Part of a small language model's weights: 3 heads of 128, vocabulary 512.
Each number is 128 + 24 x the weight over its row's rms, rounded and kept within 0 to 255. Layers, rows and columns count from 0. The size above them is the row's rms in percent of the matrix's.

# layer 7 MLP gate, 1024x256, rms 0.107, rows 270-278, columns 0-255
size [100 100  97  97  98 105  96 106 102]
[[143 123 128 110 151 107 141 123 151 115 133 139  92 112  85 106 128  72 135 181 141 164 128 129 133 157 153 147 137 170 115 122 135  89 125 173 130 135 113 102 139  96 123 130  97 102  95 136 113 165 169 135 129 119  91 113 140 104 120 107 126 121 134 143 115 126 169 112 127 123 162 136 144 130 164 163  64 114 143  61 107 130 127 157  89 116 129 106 139 106 136 145 155  89  96 118 156 160 110  87 103 134 140 125  82  98 140 123 122 127 110 142  99 130 138 140 143 128 135 136 151 130 141 123 116 163 142 133 142 173  96  98 170 113 117 157 130 162 126 151 150 138 115 156 141 164 156 150 179 164 162 114 130 162 117 126 109 150  46 146 115 162 159 130 147  95 140 125 156 148 160 158 125  78 122  97 136 121 147 137 118 171  95 121 139 149 118 174 110 147 134 115 123 101 156 120 119 118 115  79 165 155 132 128 117 130 140 124 117 159 157 138 150 145 116 114 143 149 118 173 163 149 152 100 119 113 171 113 125 149 178 105 126 115 106 122 117 145 107 135 119 105 138 139 196  94 126 145 153 134 108 152  96 160 107 125]
 [121 131 158 142 146 114 130 110  92 144 125 111 142  81 113 128 107 134  89 100 125 115 145 111 101  78 122 142  92 139 133 128 159 148 106 168 112 108 107 109 100 158 126 119 164 114  94 135 116 127 102 144 185 134 149 132 152 162 114 115 119 102 113 149 115 146 104 110 130  91 118 161 127 123 136 142 119 101 118 137 120 123 148 121 140 122 151 144 123 117 143 178 166 152 134 136 130 117 116 110 133 108 152 186  92 117  73 132 123 159 112 143 112  96 120 133 125 166 122 149  91 131 111 167 113  96 156 102  75 127 114 109 119 176 120 132 147 155 113 146  94 112 161  47 104 121 128 126 132 105 133 107 131 102 127 149 141 133 101  90 115 110 118 150 109 121 157  97 119 162  84  93 121  75 113 123 152 141 126  92  53 166  84  93  78 120 107  98 156 132 132 154 136 149 166 143 112 123 136 114 120 123 129 165 136 111 144 139 129 140  79 117 127 121 150 121 125 104  99 109 176 155 169 127 135 167 131 124 156 116 125  98 123 129 165 125 119 120 155 116 154 132 143 150 195 172 111 117 107  98 140  92 115 130 122 161]
 [119 124 120  96 130 166 152 171 136 147 126 122 151 109 118 143 148 122 146 151 111 128 136 156 108 120 119 126 118 124  71 124  88 140  82 113 121  94 123 165 151 140 115 120  95 107 157  76 132  86 112 106  99 122 143 136 141 117 140 164 149  87 115 128 115 104 145 155 142 108 116 177 146 153 101 140 126 127  98 134 156 184 148 117 120 112 126 113 122 128 108 148  89  81 123  74 136 148 115 171  69 170 140 158 131 114 113 129 154 105 195 128 138 133 117 115  87 146 125 103 141 145 107 124 128 143 163 106  94 145 142 170 143 134 117 130 133 164 124  80 136  72  84 127 156  99 125 125 123 130 115 108 157 130 114 124  99 131 102 133 157 165 150 100 157 158 143 133 132 122 129 154 107 142 163 151 139 167 120  93  83 123 148 125 145 147 169 192 171  94 136 133 116 129 125 122 127 145 135 105 120 120 125 140 136 151 178 126 106 123 137 141  96 124 156  85 127 144 126 131 143  93  89 142 149 116 121 142  67 106 127 109  99 147 118 137 143 119 132 153 148 149 138 168 137 123 102 128  85 102 126 126 116 194 118 169]
 [160  36 139  71 154  99 149 103  74 121 122 157 156 104 138 128 125 118 126 122 108 133 173 118 140 173 138 129 117  87 110 110 125 148 125 133 110 115 125  90 120  97 128 110 156 127 126 152 130 154  95 130 141 125 102 158 192  89 110 108 148  99 174 140 129 157 122 165 129 101 115  83 139 129 121 117 128 115 147 101 143 114 140 114 115 120  93 161 171 116 125 123 131 130 115 127 138 110 121 151  94 128 148 107 109 141 113 167  92 140 117 153 146 132 144 179 106 143 130 117 141 167 120  99 137 132 120 124 131 127 133 112 114 136 143 127 124 147 119 137  83 122 152 151 141  97 127 116  80 111 137 126 165 124 107 149 130 145 128 129 139 136 111 130 165 111 153 139  95 130 142 153 191  77 126 133 101 105 160 113 123 114 160 117 143 128 131 135 167 124 114 186 130 186 151  94 105  89 112  83 117 145 141 111  95 167  94 144  74  88 117 131 124 134 128 123 164  96 141 117  91 132 111 144 135 112 102 152 121 110  94 160 134 142 146  91 139 118  91 136 188 145 113  85 143 141  82 106 144 146 160 107 111 129 122 145]
 [163 143 140 149 143 113 143  82 152 121 168 101 181 147 107 108 151  92 137 118  45 117 159 126 142 121 149  98 129 145 135 110 146 150 173 163 131  67 137  96 111 174  87 115 116  94 117 137 116 122 161 140 123 116 107  82 130 139 144 127 155 147 117 129 103 144 114 117 105 108  83 130 106 109 130 150 100 134 139  97 101 153 101 180 135 102 143 135 137 122 141 166 100 177 156 143 134 144 145 149  98  85 129 122 132 138 103  96 109 143 125 105 145 102 130 117 110 129  90  99 122 142 116 125  98 118 141 113 128 133  86 125 110 123 145 114 153 137 129  99 129 113 135 147  86  46 135 119 136 154 138 146 161 155 134 107 130 177 114 135 156 157 104 122 136 133 101 143 126  95 186 173 141 106 112 133 121 162  84 132 134 117 134 121 118  92 125 131 159  89 149 136 131 103 128 145 114 139 174  95 134 169 169 120 109 119  95 133 115 123 151 144 132 137 154 121 132 100 159  82 116 129 106  78 109 122 106 163 163 147 160 137 150 119 118 149 138 150 154 139 131 140  90 160 126 116 150 171 129  90 120 152 110 108 121 137]
 [151 119 145 140 133 140 127  95 142 142 171 141 125 172 121 105 152 141 104 145  69 159 170 134  83 101 140 128 152 127 171  94 141  92  91 132 135 139 130 161 117 165 155 132 113 179 103 140 126  94 146  92 142 129 138 143 156 109 160 137 117  98 124 129 114 143 143 135 155 123 124 127 112 131 151 116 156 139 172  98 134 129 121  98 119 122 129 138 116 116 123  91 120 139 139 118 118 156  99 144 169 111 116  95 142 150 105 163 115 139 132 102 130 106 153 105 106 103 121 174 112 119 102 117 125 102 137 113 108 169 139 107 131 143 110 123 147 122 133 105 125 132 183  92 116 105 154  86 126 158 155 129 138 108 185 142  83  95 176 136 120 147 144 178 143 149 122  99  98  96 110 118 161 125 181 172 149 144 137 100  65 121 128 128 177 145 141  82  95 120 161 166 113 126 159 165 147 114 128 129  79 145 131 130 159 144 142 134  81  94 148 140 147 129 149 106 119 112 126 143 123 134 148 123 143  86 148 123  92 113 163  91  82  94 112 137 106  78 130 121 143 150 124  97 155 135 123 129 159 145 120 104 139 102 170  99]
 [130 115 120 125 126 120 172 144  89 125 143 168 135 118 131 110 123 147 155 121 158 146 132 109 130 126  68 149 151 156 110 113 111 139 105 147 127 166 130  97 115 150 142 117 166  89 122 107 125 181 113 114  74 111 134 150 156 143 155 100 141 138 163 119 114 128 112 148 122  87 145 103  99 106 138 100 103 123 170 162 133 148 122 114  69 139 131 166 137 115 153 162 108 123 115 143  99  94 146 138  88 141 108 111 111 134 125 115 139  98 125 129 133 128  84 120 178 103 128 118 112  91 126 106 172 131 122 117  92 129 161 122  96 181 130 110  98 145  45 162 148 110  89 132 131 144 120 103 132 126 137 148 128 148 129 139 153 125 114 144 145 142 152 159 132 153  95 126 115 106 150 147 118 130 130 123  89 111 156 136 134 108 110 119 105 132 122 147 109 106 189 153  75 126 126 113  92 124 135  62  91 118 149 100 146 168 118 167 108 132 114  89 105 141 145 126 158 141  79  96  94 119 155 111 112 139 169 116 164 125 125  90 138 157 162 138 109  89 135 150 108 175 173 107 123 146 114 128 114  95 133 135 143 106 101 112]
 [114 149 126 142 134 115 139 112 145 155 105 102 133 164 101 160 119 103 145  97 108 169 111 121 123 128 130 100 107 126 149 103 165 105  97 100 118 131  99  66 150 121 137 102 104 133 126  92 131 136 126 101 134 128 133 149 113  68  89 148 124  80 119 138 155 135 101 101 101 134 101 132 158 114 144 115 188 178 118 132 138 125 110 133 188 101 110 115 127 155 171 130 151 150 146  85 147 115 103 116 137 125 129  96 186 126 141 144 140 126 107 165 150 137 168 151 103  87 167 124 134 144 140 131 115 117 136 106 135 142 118  92  79 175 128 153 135 110 126 108 123 131 134 145 183 128 124 100 138 138 118 104 122  92 118 114  99 133  88 135 124 134  94  83 105 124 114 173 138 150 101 137 123 165 147  89 117 144 109 121 114 133 127 109 128 115 110 128 155 127 105 154 109 160 120 121 128 112 129 108 156 111  88  94 119 132 119 154 164 123 158  90 163  98 167 103 143 138 124 159 124  89 120 159 123 111 139 118 108 146 145 101 100 186 139 144 118 119  94 104 113  81 103 143 122  83 109  97  93 152  98 109 102 198 130 103]
 [151 125 138 129 154 148 125 135 141 133 174  92 115 147 149 137 109 116 130 139  91 110 114 101 150 119 169  83 171 142 123  88 115 112 158 125 169 138 176 135 127 112 157 107 145 133 124 124 133 163 128 166 148 147 136 101  94  99 107 108 147 132 164 118 114 145 154 138  73 164 103 135 132 114 127 145 107 140 129 145 132 135 108 157 136 104 144 110 115 101 114 124 144 124 124  74 102 135 122 123 146 162  96 133  90 162 127  97 142  86 114 130 105 130 129 130 133 121 124 109 160 118 112 117 145 120 128 102  98 212  99 153 135 112 102  93 115 118 120 129 160 132 143 114 111 110 103 140 136 123 141 141 141 125 160 153 103 124 144  95 110 100 128  82 110 110 166  74  90  97 123 168 130 145 135  98  84 128 185 102  87 146 130 133 100 119 137  97 135 150 160 147 140 178 103 121 137 124 140 149  98 119 132 141 144 132 133 156 137 114 119 113 157 108 142 157 162 107  95 127 156 143 136 171 166 100 103 158 109 120 137  89  93 190 134  59 135 125 181 161 134 123  86 122 121  85 138 131 122 111 169 154 142 150 144 151]]
# layer 7 MLP up, 1024x256, rms 0.104, rows 270-278, columns 0-255
size [103  99 101  92  99 104  92 108 105]
[[146 120 133  94 149 109 139 157  96 139 134 140 124 137 160 113 122 141  89 122 130  95  88 109  81 152 121 103 103 154 139 143 163 145 118  93 136 131 130 111 121  76 148 102 109 112 129 125 110 143 164 113 123  94  85  92 164 162 145  94 143 105 152 165 117  41 139 122 142  96 122 104 145 107 139 138 115 155 121 129 168 166 143 117 124 118 108 148  96 108 129 107 132 132 109 114 134 135  70 107 173 130 136 118 154 137 152 133 175 131 127 151 121 127 134 166 125 163 114 157 125 144 166 116 118 106  96 188 151 145 184  58 148 121 131 147 148 112 133 136 130 169  99 130 129 138 138 159 109 148 122 124 134 149  99 123  81 101 142 114 110 134 161 135 145 144 109 130 121 124 161 141 114 133  88 176 109 159 125 139 102 129 122 127 128 101  76 204 165 155 124 104 122 109 148 101  98 146 108 174 122  95 105 125 117 133 122 152 149 169 128 138 152 151 136  81 115 121 114 153 150 124 118  99 115 163 109 112 138 127 146 130 106 150 139 174 151 145 117  99 109 123  99 124 148  85 149 112 129 110 126 138 152 103 161 124]
 [120 122  82 108 113 131 125 181 127 113 192 116  78  90 131 124 124 118 108 112 157 123 110 105  82 135 129 145 166 102  98 152 115 110  93 160 116 118  71 128 128 138  76 119 117 151 152 160 148  72 138 100  89 164 101 119 144 109  77  62  96 152  67 148 105 100 149 152 104 185 139 171  90  96 135 159  76 123 134 144 118 123 159 107 122 169 147 114 142 142 133  98 131 141 126 112 176 138  97 144 101 142 114 110 129  97 136 116 158 123 154 111 165 113 139 109 129 127 129 177 133 124 121 134 103 132 134 189 163 101 105 146 116 113 129 136 151 138 131  88 144 134 154 112 110 132 144 103 129 135 123 132 117 140 143 111 151 119 124 154 131 167 145 161  80 116 131 132  99 127 118 103 119 136 108 120 112 130 165 118 120 117 109 129 123 143 133 136 129 120 122 126 130 144 164 142 139 131 164 141 122 112 119 152 102 107 193 126  90 142 190 127 105 104 137 116 163 103 132 141  73 119 143 111 162 139 153 126 146 140 133 136 138 153 130 117  86 143 149 105 140 151 118 167 123  89 113 138 112 144 106 137 147 136 106 124]
 [112 123 161 137 140 114 143 120 162 144  98  97 130  84  71 120 147  74 121 105 155 127 185 150  47 138 123 146 127  95 121 146 100 139 149 101 124 143 131 134 110 117 101 134 113 194 121 174 109 126 106 129 128  68 113  96 133 109  90 132 138 125 139 143 122 111 100 187 118 126 130 110 142 181  78 127  75 124 159 117 119 105 104 148 115 113  99 100 177 107 129 111 173 129 140 141 122 141 163 104 138 151 125 150 120 145 112 109 123 121  91 104 163 123  99 105 117  98 131 133 127 188 124 133 127 154 126 121 139 135 135 139 113 111 165 122 108 103 146 126 130 127 162 148 128 145 139  92 141  95 122 127 150 132 150 114 145 141 132 150 148 132 121 172 147 140 134 100 111 148 136 148 134 135 141 109 129 135 143 119 134 157 152  98 123 123 157 127 175 118  88 117  77 162 161 119 155 121 109 127 120 141 135 130 138  97 120 139 117 157 127  77 134 109 123  96 122 103 128 132 153  98 119 118 168 131 129 109 130 127 104 143 157 156 159  68  85 121 140 112 153 123  74  87 103 144 127 173 101 150 165 150 163  97 112 149]
 [101 118 139 140 140 170 152 133 159 113 104 134 145 122 140 163 138 165 151 128 132 104 108 139 156 146 129 115 126 139  99  94 132  80 110 123 122 122 101  97 123 139 168 132  65 148 137 152 117 127  94 126 146 144 170 109 112 123 129 139 132  85 122 152 163 125 159 126 131 138 116 104 103  91 124 165 115 139 127 131 189 154 124 141 120 123 125 179 111 164 125 160 118 161 144 178 120 147 146 152  76 159 135 113 119 152 132 127 174 107 150 136 113  97 125  96 163 122 127 144 124 125 134 126 110 129 139 157 154  89 132 137 113 143 109 150  84  82 139 101  79 129 133 177 121 132  91 141 138  79 112 127 129  64 121 104 167  91  99 138 136 150 126 137 105 136 105 131 147 119 136 135 134 134 129 112 109 195 156 104 136 117 128 133 167 121 138 133 119 142 144  98 136 116 121 168 170 170 134 134 147 147 184 115 125 131 149  90 177 146 148 156  87 134  61 123 106  92 155 125 115 152 118 123 153 149 118 111 144 159 140 132 139 114 133 148 135 129 144 158 120 163 102 155 131  65 108 131 126 155  70 124 154 131 145 154]
 [155 134  92 145 141 127 151 124 127 154  91 109 157 161  96 151 159 153 137 111 136 140 181 116 137 128  94 139 128 124 119 115 139 105 112 101 117  97 115 130 176 106  94  99 107 151 145 147 120 143 114 107 143 147 178 108 137 121 151 124  95 128  93 116 101 125  96 141 162 100 138 178 181 154 145 103 138 147 192 116 129 179 127  95 145 136  55 137 125 129 124 122 138 136 135 121 155 108 101 138 144 119 128 108 110 156 132  96 156 127 154 175 175 126  73 164  78  71 132 122 117 137 139 125  98  96 101 106 147  93 152 122 109 122 121 128 145 131 151 146 150 131 118 123 103 134 135 103 172 105 110 103 113 149 116 118 120 107 146 110 145 121 100  93  87 138 146 119 134 110  92 132  98 150 153 153 124  98  94  98 130 106 130 169 117 101 115 143 126 122 152 177 118 133 110 103 150 117 134 152 135  97 109 144 106 136 147  92 149  96 121 101 173 127 184  91 150 174 153 146 144 115 113 126 119 128 124 155 146 114 141 138 143 128 128 108  85 103 133 164 144 135 117 155  83 127 119  88 179 133 104 148  87 135 150 121]
 [100 113  87 132 128 130 158 119 112 148 117 126  98 145 125 128 104 114 124 120 167  94  83 132 133 137 162  99 179 138 105 189 185 130 149 150 164 170 157 108 132 112  77 119 142 122 109  68  96 137  43 120 148 135 111 135 117 132 147 106  75 127 124 113 115  89 120 141 108 113 118  79  71 112 150 164 177 118 104 137 147 136 165 118 169 151 120 129 133 108 141 124 138 131 120 140 158 127 163 120 106 130 119  83 113 137 138 130 134 137 135 171 152 112 144 125 108 123 146 122 166  82 122  73 126 173 140 128  67 155 151 163 120 139 156 138 109 162 128 127 117 104 136  91 158 126 151 146 125 140 111 137  85 128 116 144 157 114 101 137 138  84  99 152 108 105  80 134 114 117 135 140 148 146 105  90 132 121 141 146 120 106 161 103 127 104 135 145 141 103 129 131 122 153 113  84 117 114 113 174 134  68 145 115 150 131 135 110 134 156 114  85 142 100 149 127 158 158 127 143 106 132 146 143 111 139 140 147 142 156 104 155 139 140 128 115 159 135 150 169 135 118 121 115  95 128 124 137  88 131 149 150 138 117 134 164]
 [137 148 112 124 161 143 158  90 135 104 137 203 153  83  89 140 138  88 146 138 117 146 161 129  99  94  86 115  77 117 133 150 110 167 156 146 156 132 141 114 121 112 132 117  99 122 109 123  87 110 172 160 123 145 141 142 127 115 159 127 104 125 159 131 150 118 132 169 134  87 130 119 105 150 133 127 142 146 143 117  95 169 136 106 136 106 167 117 111 176 133 186 111  91 108 169 159 115 121  89 137  94 127 133 151 143 142 125 129 105 123 129 126  67 152 128 144 151 137 138 134 145 125 125 110 161 106  99 114 130 161 138 112 116 151 175 100 136 130 155 127 118 116 136 119  91 117 173 135 162 142 114 150 125 107 125 135 125 118 111 164 101 147 133 170 109 133  82  64 135  96 141 171 134 105 129 128 144 152 109 120 128 161 106  97 127 144  73 136 130  90 116 125 146 154 148 117 101 141 146 106  92 148 117 126 128 120 109 120 127 140 140 168 139 115 177 104 103 111 133  93 167 101 118 156 107 136 146 155 152 138 164 156 151  75 135 150 116  85 106 121 114 153 161 121 128 109  96 111 155  71 114 141  94 114 143]
 [139 159 109 167 117 132 118 111 146 140 150 117 121 109 161 125  72 153  87 123 136 119 145 127 141 113 154 145 114 172 140 149 126 156 143 169 121 148 115 140 117 156 132 118 119 113 141  76 126  80 187  90 138  92 122 146  86 134 125 103 114 105 120 147 120 145 122 138 161 121 136 112 114 131  99  91 169 107 146 131 141 101  87 114 110 144 114 163  92 142  92 127 135 141  91 130  99 111 113 132  74 147 112 118 141 111 131 138 158 156 137 159  99  82 183 132 122 141 158 110 127  93 117 135 180 121 149 128 120 107 159  91 133  99  67 126 122 107 129 138 110 100  93 125 113 158 110  57 133 143 147 139 110 148 136 108 131 171 126 113 110 159  98  82 134 109 127 139 109 109 110 140 168 101 113 138 135  79 120  80 124 120 158 146 159 167  98 168 180 128 126 152 118 119 143 122 117  95 147 115 102 120  97 152 151 161 141 130 109 105 141 173 135 144 137 116 149 125 153 124 124 111 101 128  99  88 166 114 112 134 132 130 127 109 108 166 114 101 114  99  90 189 150 122 129 165 123 121 128 156 141 129 121 158 159 150]
 [ 89 108 132 156  90 131 117 137  83 108 148 126 127 134 131  90 133 168 110 123 103 138  99 152 109  97 164 111 106 122 107 135 140 120 163 108 163 111 117 106 152  91 107 140 108 119 117 176 143 169 141 124 141  77 163 131 152 136 159 167 111 144 110 103 151 117 135 171 145  75 126 116 162 135 118 126  94 136 128 117 107  77 133 130 106 136 125 122 135 131 127 109 102  92 124 137 154 115 135 135 123 110 131  99 132 145 146 136 134 159 136 150 151 142 141 127 142 140 132 133 144 138 134 116 111 150  78 102 132 129 114 145 147 157 138 150 160 167 130 110 105 128  97 132 158 116 159 128 148 123 111 114 115 128 144 137 106 133 131 152  90 151 116 111 155 128  72  99 166 177  96 146 132 113  88 148 185  69 172 121 169 124 130  91 167 160 136 179  95 119  97 127  74  88 154 127 138 122 153 141  83 102  93 154  92 112 129 102  84 134  99 139 176 148 126 157 113 145 159 155 120 157 130 172 129 117  60 113 123 126 105 115 119 135 125 148 133 115 119 141 103 103 103 122 143 127 172 104 142 142 134 143 146 169 165 161]]
# layer 7 MLP down (transposed), 1024x256, rms 0.0737, rows 270-278, columns 0-255
size [106 101  93  98 103 100  97 104 106]
[[132 115 147 135 129 100 114 140 145 112 102 135  95 182 135 105 119 147 109 139 122  96 130 118 117 168 119 102 110 165  89 112 148 125 105 129 136 100  94 118 109  94 142 139 102 131 167 135 107 112 153 106 152 133 128  78 110 161 120 144 143 111 129 145 138 112 140 134 143 145  68 165 203 145 146 129 130 125 102 115 126 168 118 134 131  94 132 126 101 118 114  86 133 169 123 105 177 114  96 164  96 144 155 147 129 132 103 114 124 113 138 148 111  82  95 124 144 107  87 163  97 115 130 106 114 129  92 163 139 140 159  88 134 135 125 129 161 135  67 145 115 157 144 100 115 133 109 151 150 126 117 142 149 161 129 101  91  97  75 111 149 110 184 130 124 175 115 133 133 115 145 170 111 111 150 129 120 191  91 125  76 148  85 118 158  88 165 135 156 139 134 160 149 117 115 125 154  93 117 160 160 134 132 129 128 148 116 118 149 163  96 119 121 128 138  97 115 100 140 156 126 132  87 124 129 114 103 127 141 110 140 165 118 132 143 158 128 160 151 121 118 124  99 116 147  95 107 120 113 174 136 158 194 147 114 113]
 [153 153 126 128 156 149  95 140 156  90  83 143 107  85 115 128 105 121 155 100 113 163 119 124 158 137  80 155 118 129 124 155 136 113 103 171 104 119 108 147 127 129 119  97 159 127 161  98 123  87 157 102 194 144 122  98 107 158 114 122 105 171 148 121 129 148 149 136  86 117 150 127 166 107 130 116 100  92 171 170 100 147 113 124 136  96  75  93 148 115 103 138 145 146 163 129  88 193 119 121 136 129 124 165 138 137 113 120 116 127 134 133 116  91 148 137 163 128 109 135  88 149 106 132 107 113 127 125 103 144 124 137 113 133 120 126 162 120 131 145 153 134 132 103 153 135 146 109 154  87 166 111 153 128 111 109 112 138 136  92 141 104 129 137 171 131 155 121 126 156  92 103 117 102 178 137 161  85  98 132 113 147 189 141 131 147 166 123 152 141 158 143 109 128 131 125 112 137  94  94 122  94 159 145 100 135 146 120 153 133 150 139 114 101 120 118  92  91 117 144 122 116 117  42 163 137 103 106 124  87 124 148 125 114 109  87 155 156 160 127 119 116 110 153 116  96 123 139  75  93 101 138 117 148 115 131]
 [138 129 140  78  84 136 119 150  80 107 100 148 148 187 179 148 110 112 110 132 139 148 101  99 170 140 118 126 180 136 140  88 125 113  88 122 103  91  71  96  86 130 132 123 178 129 152  97 153 102 123 130 152 132 114 140 151 161 154 143 105 129 130 130 143 119  98 160 172 119 123 123 145 143 100 124  91 104 108 123 109 140 157 150 133 143 155 173 168 136 112 131 117 139 126 133 126 112  79 126 113 150 103 169 116 115 130 139 128 179  80 170 148 131 147 154 113 109 153  99 123  95 114 114 139 134 106 128 117  84 121 137 155 146 115  89 109 100  96 164 150 128 127 113 121 134 146 182 116 120 107 115 125 133 195 108 125 142 108 205  85 131 137  89 146  99 140 113  94 129 120 127 110 110 115 126 174 132 139 114 153 135 124 138 112 167 102 157 122 120 103 119 111 164 122 138 133 168 132  85  88 123 159 124 116 160 100 145 159  99 134 131 123 143 151 139 126 121 130 117 117  66 113  95 127  95 132 122 141 127 139 106 137 146 165 146 109 115 150 155 155 104 140 136 100 132  92 103 123 123 103 148 133 130 158 144]
 [158  95 120 164 151 136 126 146  85 111 138 165 134 100 118 159  94 158 104 165 127  75 151 132 111 154 156 139 144  91 125 114 138 174 144 114 130 100 105 157 168  80  94 173 175 186 112 124 111 116 116 114 138 169 158 153 142 150 135 124 108 111 138 107 153 166 111 101 128  86 131 148 166  92 128  99 151 136 138 143 106 114 118 130 112 136  89  81 141 122 173 155 157  98 109 125 128 159 107 107 145 103 139 140 104 157  84 147 117 146 137  96 153 153 130 120 112 129 121 147 102 128 134 122 149 106 104 177 118 138 150 124 149 108 122 114 134 132 120 138 127 126 124 112 194  88 152 106 142 147 125 119 133 145 142 123  99 142 106 127 142 118 103 144 118 102 160 143 110 177 135 135 148 121 129 141 118 121 121 119 131 137 148  69 129  93 147 126 127 178  98  98 133 148 127 117 102  97 116 177 142 113 118 124 168 166 152 152 121  88 175 140 144 137 119 198 117 124 150  88 140 141  93 124 128 141 160 158 150  97 110 109 116 128 105 124 165 171 166 143 117 122 127 124 129 132 101 144  87 136 156 163 151 121 156 153]
 [124 132 145 148 144 184 124 128  89 167 164 146 107 109 118 121 121 152 117  87 120 144 117 132 147 128 155 116 142 131 114 168 150 124 154 121 154 168  88 149 136 131 131 108  91 144  87 147  86  95  95 132 106 113 119 101 128 123 128 118 117 141 110 130 129  73 134 100 126 126 108 128 147 165 148 114 127 108 160 114 113  80  91 126  72  76 164 113  99 141 161 124 152 131 116  82 117 121 202 129 161 128  82 126 129 144 121  91 154  94 124 154 108  92 129 102 161 128  90 146 151 155 127 155 149 129 109 119 104 128 111 134 173 128 125 108 123 114 107 166 139 122 115 140 148 136 143 122 118 111  93 130 162 115 151  91 118 115 128 185 102 131 151 147 133 124 168 111 123 118 116 132 142 143 110 136 116 142 132 152  87 123 152 119  90  76 164 122 148 135 179 152 151 155 148 124 144 103 108 144 101 119  97 142 125 182 133 119 137 125 118 116 141  81 106 155 136 147  93 115 137 131 148  77 132  79 158 138 133  73  81 143 122 148 145 154 145 156 164  96  82 145  97 102 141 123 129  98 129 105 114 131 143 153 110 112]
 [137 130 144 106 137 122 113 143 114 119 148 171 102 192 133 125 113 135 145 153 198 124 167 119 114 139 111 134  83 143  86 121 161 110 178 138 140 134 141 139 102 100 151 130 130 102 115 103  60 120 119  76 144 126 127 144 108 143 131 147 121 129 106 134 149 157 125 134 138 131 107 119 123  91 145 130  97  97 137 127 146 121 146 167 156 126  82 138 113 178 115 148 107 152 125 109 136  60  98 105 174 118 110 117 141 151 110 129 133 124 116 121  71 100 127 108 149 107 155 147 126 100 110  87 122 163 181 114 130 182 166  96 171 113 133 124 107 150 108 104 124 120 123 137 147 148 172 165 147 186 126 131 136 122 127 151 128 108 132 144 153 111 135 113 124 160 104 174 130  97 141 147 154  99 108 150 101 159  98 158 105 148 152 100 140 116 132  96 122 120 109 104 163 136  99 105 106 103  98 129 146 109 158 148 175 124 142 169 120 109  97 145 124 137  92 138 123  80 135 130 133 140 112 152 118 144  89 134 109 160 114 132 182 130 157 130 109 118 137 130  69 116 116 106 116 113 135 129 112 157 146 130 118 176 142 112]
 [125 133 130  53 123 132 159 151 121 146 134  94 192 126  77 145 124 152 120 138 126 116 111 146 151  99 169 114 106 152 146 124 133  88 143 149 152 111 178 159  97 114 129 149 134 139  96 123 134 118 119 118 118 136 108 168 141 115 143 126 131 127 121 142 125 148 155 158 115  99 135 129 152 130 158 113 155 118 150 112 138 130 144 155 129  89 134 162 154 135 137 164  90  95  99 117 119  92 148 146 119 115 178 123 115 156 130 120 141 107 121 159 139 132 108 109 143 164 147 121 104  99 123  65  78 140 168 111 104 155 122 143 115 110 152 148 105 143  88 125 136 132  60  71 127 153 150 165 134 144 158 163 141 127 128 131 165 126 123  88 131 150 142 113 139 134  87 126 106 109 122 116  97 106 126 135 103 120 129 124 132 107 125 155 173 139 114 133 125 147 109 150  91 106 146 118 107 149 135  99  87  67 110 110 141 163 123 200 148 155  96 104 119 122 104 143 157 129 128  88  87 120 152 105 130 106  99 112 120 110 142 109 141 113 137 167  62 118 144 145  97 120 117 158 145 174 130 131 108 123 109 143  88  94 129 101]
 [ 98 143 135 119 165 132 120  97 135 116 132 112 132 152  96 136 113 142 117 142 163 160 141 178 126  72 117 123 147 114 126 123  68 152 169 109 164 151 109  98 165 128 126 102 123 162 138 101  90 135 123  91 102 135 119 129 137  44 135 145 134 138 108  98 159 158  96  78 107 117 148 140 134 122 148  80 100 133 142 146 127 138 130 129 108 161 112 121 114 141 116 129 115 130 108 116  97  88  96 122 151 129 126  97 114 137 125 123 103  90 151 122 125 171 134 147  90 132 135 145 110 132 141 121 135 106 172 159 146 158 145 121  94 113  99 157 137 130 130 135 119 173 116 124 144 112 140  78 149 118 116 168 100 163 102 133 140 120 137 129 138  76 121 122 117 104  94 141 170 112 151 147  76 169 148 124 111 162 106 139  95 128 122  56 128 116 185 102 113 120  90 111 139 101  95 139 106  94 127  91 129 140 126 105 137 131 105 134 113 136 152 117 152 128 122 160 150 164 116 172 118 135 110 132 133 181  84 165 146 147 105 108 144 156 177 119 127 159 120 141 166 144 148 154 131 149 119 106 135 122  91  97 125 107 119  96]
 [120 115 140 135 123 146 103 136 152 109 123 139 149 121 119 110  92 121 133 165 106  80 143 102 155  79 118  90 104 126 148 106 128 147 125 154 128 124 152 127 184 126  84 171 148 112  97 124 136 129 103 143  80  85 130 123 119 116 162 128 117 106  90 153 114 115  89 128 138 119 122 144 151 141 164  96 111  92 141 119  86 102 153 106 144 174 167 128 143  99  80 189 131 110 121 135 101 182 144 104 125 149 133  98  91 110 119 121 129 143 156 121 122 116 145 136 151 140 131 136 142 179  99  83 173 126 164 105 122 115  92 104 161 123  72 131 175  94 109 146 200 110  88  96 140 122 175 150 124 104 131 142 121 137 123 116 158 118 113 153 115 112  78 101 169 112 158 112 140 125 125 144 100 108  86 114 130 110 114 122  91 128 146 132 101 133 123 116 125 104 153 145 152 156 146 159 117 147  99 148 147 147 103 154 126  93 123 119 149 121 157 148 140  92  97 100 129 165 122 120 134 123 140 141 103 130 157 112  76 134 106 159 158 148 112 121 158 112 113  99 142 148 122 137 156 172 119 115 111 133 132 136 176 121 124 151]]